Each number is 128 + 24 x the weight over its row's rms, rounded and kept within 0 to 255. Layers, rows and columns count from 0. Numbers have three digits each. The size before them is the row's rms in percent of the matrix's.

# layer 7 MLP gate, 320x256, rms 0.0556, rows 61-77, columns 0-127
104:093133095146135144118126119152120127170114141080118149156144132123135102126140169111102112135146120126116123096098117104122104087092092109115132129121111119153137120144151129144175116144154139094079111153149099122170101128118120120118128138134076128098113128146141100113148112123107097126114142110166115135109157121128130146155152137130125145119147106139142126124111113125121179132150
097:185158144105143136141173099162167102096132149131127160106139115091121106095143119124154128152177095135118127149141121125148135110091113122152149149137121059164092109141128155119079141161115144166170134112074167145090156137130146175132127140109111116153180134123148120093135144086144135137135125185138158138080129125168070147140144114128151132119155159089099150100151104139109117104157
094:107162173136121120140121126148141084106138159116120114138120118074081167138100127095110108112102112138097135141091125076126062149127064166159141120151127130106128137144141076138136095132106100139137134110142137145161161127102113146124109125155176069131116155152119130072141144120111156102091108170162171143129072086102150122096095135150130150131124144134132143157103115114193089111103
104:134146141151137134145109117125118100101097108116143136081130148147097127122109168109131164088111099143125148137105127177146136140138093118143148112097159127130106077141107144096091119135137102124117129147124136138121069149138121137149095140112115080127094138119104120145134186139130122102125097173106102180105116101129128098142116096109112127112112119101150130123109124144147129140117
102:118168135112133137141131096198109138140128088135108133150149145067081105152140102121124126127140126078128115135100170167105154105108150121140097090183131129132126157097163143118099156127149086089130137116110140129106142088143128090103100150105145138131135081081155139101144105123137172114102162073112123111149126155118126113131143111130133109142122135120158144083150159127134124143102
104:138146141161137197139157133128166116131112156201121153141146158124125146142109122113149119158121132147147119112140120165125098132117121073150151126122117136152118131104113118142099178131119130147117112143127100129125139150087122111122135120100132103079112093094171144102107130149169054151133092114129107148123122160165154148133093148139113124161091123124129141175103103127148118108133
105:158133127122086127154121126093132097087158132144175127195133140132112115140157113110163122086117127131125135104142142113142136112092104149081108103111131143122181112132149157119102135140163134102162139108152127143110191136138142125141113128156103129137139169123106095156118094147139155130109182126171138156127124142119154155138127114147104106145129159141146125140128103129122079130154
094:140148100135146170153150108135153119148155138146119116099110098156118123091115111154146169125157092129152129149095127156096128136123138161151140064115110094129124102092154117113158151115125201165129128104142105123137108148096079134128061136115146120146120118094163137074119106151094121112119154128092148137124123111114140125116141161146080143111142111117132091126109146180164138128153
107:110134156138143141167108137114090129162161155165133129144096153085105143130122102149160171072086094112128107141155159063162144116142122134150149070128154113130109142121086133122121110087153137146151101144122093137087135112154117088100105107115159141129115109140151108114122129152090120136128110108117122134147136145113109090096100108115129127147128132115127098108114184098176111171128
094:114116135149130132106111137139128112079118118131148094089129165104121136109171124064101116159117159123155109134116136088161103127165086139111127119149129155138132056153138129102115150159127131140127163132131108151148062111117099146148135148151119176136113125125080123096151129116133089144131120089145096161169140157087085149125146113155142081129121139134134131126121115139112116115120
103:117138145129169113159122121124112118127117117131164096135148132113133130147120117115184120122145142144115059087124122121147119132135146074116161102122139090129133127169098079145114123092178117140129134147149112131116113113139130131154126103120163137104120118136119126126125128134098138120112143148099125097140152101090142146151118101103153129181135129110142095102143113110121123167159
099:131117101150151136108124161125085131130099142168149126139112138139121126130108112168137120135142088123115103111129134152141154066126132077124198144088142097148128109111100133100106090136181154078161046099136126126111124111131062157147127109123070129134075165109116090164138154157112088162090142139115123153157155124156149144110135131165156070147135116078107152140132119122140086132103
093:150164130090140089133149121146127108169144099096134090096163093129151110107124138146144096172152153071147123111140116144113122099171099146094109120122135160116130113119136147131107137146166102109156132121163083123099165139105123121201142119117170132147119101140123140113148117074115121088156133156098148101142128098134093147152116130118109105113144128122139131152159147131077129102121
099:125107069158157122106093130102142155119144128093147083112146140098113137122098097128102102141150113105054100103130125121138143115137142111144145138074126130153117108116128118097114136118099145140142125128118114099146135094131130154116117126092111062111149136143125090122133127167128150099122146113150175132139122128119130150101121135155098108147112129115153099167131099141094125081109
098:124109122115128105105110129155153093091117158139125091140133138144098132095118171122114104168124095118153118161080105130110097177139145090098094149137127110126139136137115169103156143165073148102064140120135115168120103125133102124101120092121139108115109139145102155123147123132133133089129166125138108123088140143139134130117099118142144090151138082166131142112112153097150133160153
101:139137113150097100115114110125142140117164125103160114121178136133089180136113177092096136115130109128149170079127129123138141141067108146092113143090131115179124161106142109162165148110112113135125113144085118152112109113113133083121113134125128105123151126141113152114113148114130146092127126116058135137125145091102122121121134139208116132118129101091105106151122140174149157125124
095:107110123085126159142143154137138141137129106106091140078098115108147124140112089146162112168143075133095102116110087128109125128091105113148066143135145150132117113126129116144146152142157175153113100125103114097132145138125131093122095172098146105124139150144104116134133121120113131131122124175122105152110116148127147135157113095105121151127112145122145122132106105088138152110094
# layer 7 MLP up, 320x256, rms 0.0577, rows 61-77, columns 0-127
102:129158165155145127159128095151113136120139112151103156108134119118110104129136119193141095127146130092151157091143148123108158106113124127110104126114130117101124104086111122130139091141127146139116104139153154120145109117102143167107128174116156151135126135169092143159148096126134126117101141122154168142121089112142171148102095201139128164145179115114150141143127134129174136126079
099:110137193136115126094125133098109083124105100161101142139097111135148169170137146134122111163099140113083082164122117116100144131148132133156155111120120117121121088117131149127129165110125101179161151122138120178102073114129153134160107097150115135084105064136103102172156111103127134136164116140106119131129144129132156122093120082134110145128133127149116130102115146153102162155104
101:136135123066175134112140123138074134128097146132121161140172108144120104144133150157146111117106138095160109115086108126140117107135170099125134138096181164145102090115096119125125123130120140123177133185139146167130091147129153113148145137121107122124128135134170110110132153113112039125120146104096126155128137130176108121119133159140109133143109137136121115167149123159127149106123
107:089168115098109088124164108143107101131139114105138127139113120060135135125150129108113147116146108099131149148142106150181118163110106124092131083175114107115154116129118090105113170164157157143144128116171161153158142106104113101107104085149068078105119126126084148097147151120076110067136128139137171172127125174119110120142124155113088110110133157129138107152122110097180168131100
106:106112168103101111114170099121097124156117100120121125133172130120127114170090111153154103132140105125144112126109119119151135147095094153118173105149097127127176140114143140114115182074139122081137169110099107142131144073115135128111147129156143151147130122163138120122165118148186165132113121134090120100134142125137143174112152094133124133137117145132123087156139120088106131090122
111:154144143172123172130139084130163134134154126134086105117111119081129145136150087100111103144098125129131147109117137089163134108141115109113135113108134069165113088152118112171134162144102131141099120173122113126150161083108108127144118111094157130134142118146150168135165102127087082106153113134124136123081086129115111113116149127113128104109106148105149107140095110111163092118128
100:087149130142146178100122169148111087173144106144171132063143121110120157124147097117152092148166161129140098170085120151111102136150117123134161125113107128171119117097144094111169126105104089175126155145095157111151127109161111119110166134135114138151134131161123130081133148145135129163124131167102068164117138111093104133110121120115091131118155145121135144117141187120101084131103
097:139161096121178068103139157156142150093094070124118177137158122127163125145124123086154103129111148150163117096125117141177144120115144111120098129130160123120119110119138138103116111115140109082092158146106054151103170140135083129116140114125104107080128135139110145164138133106181124138152131106130144180116126169120123113102086107159152116117153124115109129135121128092100142157115
103:113123159121166114135111096133135126118115158128150087130148155121122135126125097114101164085137109106107148146110174111144113104150140135151106153134136137139131103106125119119138061127137098156076115074112143129117142103137127158183158167130140139142105152105135130137111143140097107146132137111144171110106113145093144131138119125094096119131128113123133144120163116125127088146138
096:129105093116112116154128169105103151145177103121110123154149119182112178123103126165100137126123131126142136187149099106166114128135133179127127160136117123128143150127147195124147096140118055108159137131113147122118110092125118128117144134122115154158146088120119087096122106155115120183104170129119129118132140170094140095096156113102113132157140142159145161135129164145147148161119
100:112104094115134121125043163123120106121121115131151133112120147127100116116119110152141162143088129129147098108129104138118125120110110116112126083087111171106137104108134160117129148091077127092124135130109146113165094162131112106138134131105148134119138142094125185092104092180167170106163160142112129138109108146135126142116162143164116139107134121128140149146119150155143107124088
094:157116138103119112124159144118194148122157141110125150170143131128141149121098154137142082148132147131157154095149118089100105123088135129110128119118097121163103119151143133140141120161137160105123122119098110125153141147170157108151155131081165131160182118098108154170143123158154100155107096134099120147083133151129121106140135121091116100102130160090147091130105114130162143128125
095:157118129145137121130126144099150142159133112111131120139181140099098117138126129177113146165144164124116133138156095103095130082166121083128124113131142116138105131149145112125160098177139135149102130116141146132134111125104125124113157110161103159122110150138114200083140152123089142176126139105114125120079126126157135142151129127095126164114129106121161094142115154163114143111098
099:149088108146145143087120154132157180096183139154152097147120154130124116107086094106148157170116081128121129177147117146136161157139136144120177103151100121113109092090140166125134085175140151124121122134116093101132129100131087143114119141129109097100095128127188128094123138164106093114133103131119155124175102145167143149111132169131098187154139157134169124125136104145111116104118
098:118093186083143146117117098126098146101141113161127116124169095110145154135124142142157158118133158146114119134165089132157152138159124134082089116134142130157120098120136139143127095141174131139149153127169141104141173143115134118158133137090122169144136151114171103140116171125148148104176101139078131125113164170122156152107110162089139112131108130110145137119144140145156099066142
100:141157127138113091156094139135124126134150114109117104116155139154100149183134130109089163146145136137150134118172106156126110168146131111148118114128107091103151151107147136157122098137108107132112127172115129122087165131140098094134104119141113159108117080114107134116086086141121191160103117132165112117154132142124128096103128131144113126111087085129136165152147113190131122125112
098:161140119140135131143154129110107141136138159104111156161083124131115113117131112148142178107131160151112142164174164162130134117148129119159155108114122100132134137137143146146158145090178133078158154079158135135103106114133133164137112088107145126096078128128154128149134112127105065141155146099127113113108114098160128097156103093138126128129141110136141161126104117075094099057167
# layer 7 MLP down (transposed), 320x256, rms 0.0435, rows 61-77, columns 0-127
103:131146137133125145096088110107187110093146120124157137103104089122164159083141167129132100182129128106141108112098119155113145112182118117103113112101131139152142123096105127175165121096138120144158142115120119168101101112077157106153141088131143095075123111103092195159140098156119119137132150124146140130134156132125093125130123110132152155134103155139148126118095122140150104118191
100:136133166136114123113178122139133153099115104119081138144177153140084066136156096138094119112143147137114171129147148159106148138103143141155162097116171125153148128121138105098055151163102129133132096149100130138132159145145128117114104129146122145141131136168167115127085150108147130150134156122153119128096119136135154111140139134132133154149129144079126170193144076158110131110124
096:180124090134122119134151126135139143135129147157112125177144111153093133150085154146133142125138111149109174142197129099113142121125128138131105145111111128112143166132120125135153143144083182131113149126162133150133120091119116130100133134172128165138134104138174135134121124127159120170129118161141148108103109133123110156162094164125114121100130124200129162082094129131161107141138
107:123178089119099109150128078152097071101138139080109155128105109073103113121141117119151117110109123138172146135146159142139154132124108158124154124127122161088130113090150145126126141125110154123125144101144103140141164125116118106153167115132095152137131146143165109090138112125102080124082116166097153128132107144052118139110092162117112132103088124082163093116146086122137129108145
108:085118138089115111124136082131121124175138092138137100148119101160140046158145102083155128112120119138173086116106160098110117134097138108136121114123147120112152115163140138144086127114150150081156136110114126095139126121101136131118133137125139106169139135125143115090145144123157130117155124102149165118152145184173129148136152093139158150138095103111151146128140119094135138128136
108:145085135120142136098130164151149147128131097137099110132137147094136113108089187109130104103129098094113101092129110089131123121092108136121116150113117097135125116138143110162161150070159109110170103115122172138161106083125142091111102178178169114108122098165117126133106160127142123152129115196118095130109146062093124153173145159104124163109109112154131100180142132151109147142121
097:127121097147135105155156102157123126127171131094119124162172117122115152104098086146087169071129096127147092123156140092150147130075131150124108087119129127102139153125114173109063147090105175091164105150125124132116095139095131139118133134176142103129124124096145162097132111155101153071153130125086148159132129152123148091093137127125167154127108122145115113153142130125127090117115
097:139147109140062118076138155157131108106098124106150121144106160142148130131089160107145114105144096108079154104059143125129084138151134147093129116123120157145139105181101127150112116079121138122184094129141120102097112170141137153155098119132134140148131096123098147139129123140161141095140126121124122120065104126151123136117116116134138071132120135108116140130104117084135120155156
100:091084120116131097125130112084130158125117117155104105146158134136139105117111130123090140147164097120100110122133102133132137123119151084156089155134156149111101112108144111125144129110090101129093108141132138114130151152106154149115078115164135115157139119139147147128158128151127119168140130154152087103130162090115125126161145122163099129133123140125091119118109094161114105107166
094:123108126123111120178147066102146137124162146138165143119142119125085099146121119090152113121141123162143126105133115088136112124165116127112155101097162148136086116140130116126090100125154117170130079170141145165158124147092110135106114124140139107137132133173165149157091137121146153088146158105082129103152128129140093144114118138136109142170118151134095117137089109123101115086129
102:105133121124162138096149117132137136177136113110148122130116122132147161105125159150108104135099171147128121132129125102078120128143143099087164096146106155190127126136149120135121133121114103105140117161148157123123139112168131120158131161092124102125148130155145116140062100116097115092126140125128120129110170128138153097117158140107122152130150145140177110129155162090066153138150
099:153151113129121096181149119152120160121128141141071151159108109135085137168112126132125116168143130119137096133143115144084111093126090090137132124124098166087158127142092116119154123095093123097131171160177090152155131144099143132123105136116096140105156162116150072098123131129105159125134127173156118141133156162115093148132163117125144126105146088098158170121124129134070139134144
099:109201159078132106100137131144116116103156132108137102127126115173106130117089131104157096145128155122139094107144151129135137134134140114093094113150149163105128139072098136123125169164149117122132132095157108088104179136140173158156170104108092132138127144119162102107111198099167117106110115154131120120144181084108138140126132115178103087161146156150126160117142086141124094166083
097:115121160109111132126140101099107110125117146052173098114136133131170098174171101168148173114075132111120140146119121155123145134126120156155122124111121082088115117133154093106102157095132106149115095117105150129167111136114112118117107150138160153116162114113151163127164137145115077147112126078141090143106126140161119100170147124102079116144105144114147121090106116116130146158069
096:155150123150124094061156106115117129132124099126135141120116173106130125105093120117093104129151147130141136146109168140171114112114132105099175093120125144161099135110098129126119123098101174182132110107102101107168116083118121121131168154102166137106172083105091115154102096103103106144143137122122085144112136050115145153143115126129128139127143107108097123104137165155093139150121
103:107103146145099135105141128134183131120146145112151150125094134136130139160141138118095147120136094144124115145151140149166105144093103130149098146124113100152138114149143120121158093126124132104170149139106132132172167158142140117116088125117111109146115096147102079119162123140117098150133078149122155090124172075095149115146126104161146145200125132151130117140109136106114169147102
094:129112121149175105111084144140104126119169133164125133130144142178127135139066149147090151115113107129148146145122112109119127121109124124111116105114114152190103086143135128118121112121098114161132088155155129127143131148100169082106124167114135137121124154167122120147085150141149110165084142149134099124098111128092129138160130129130112147129119143105093162111176098116165148130098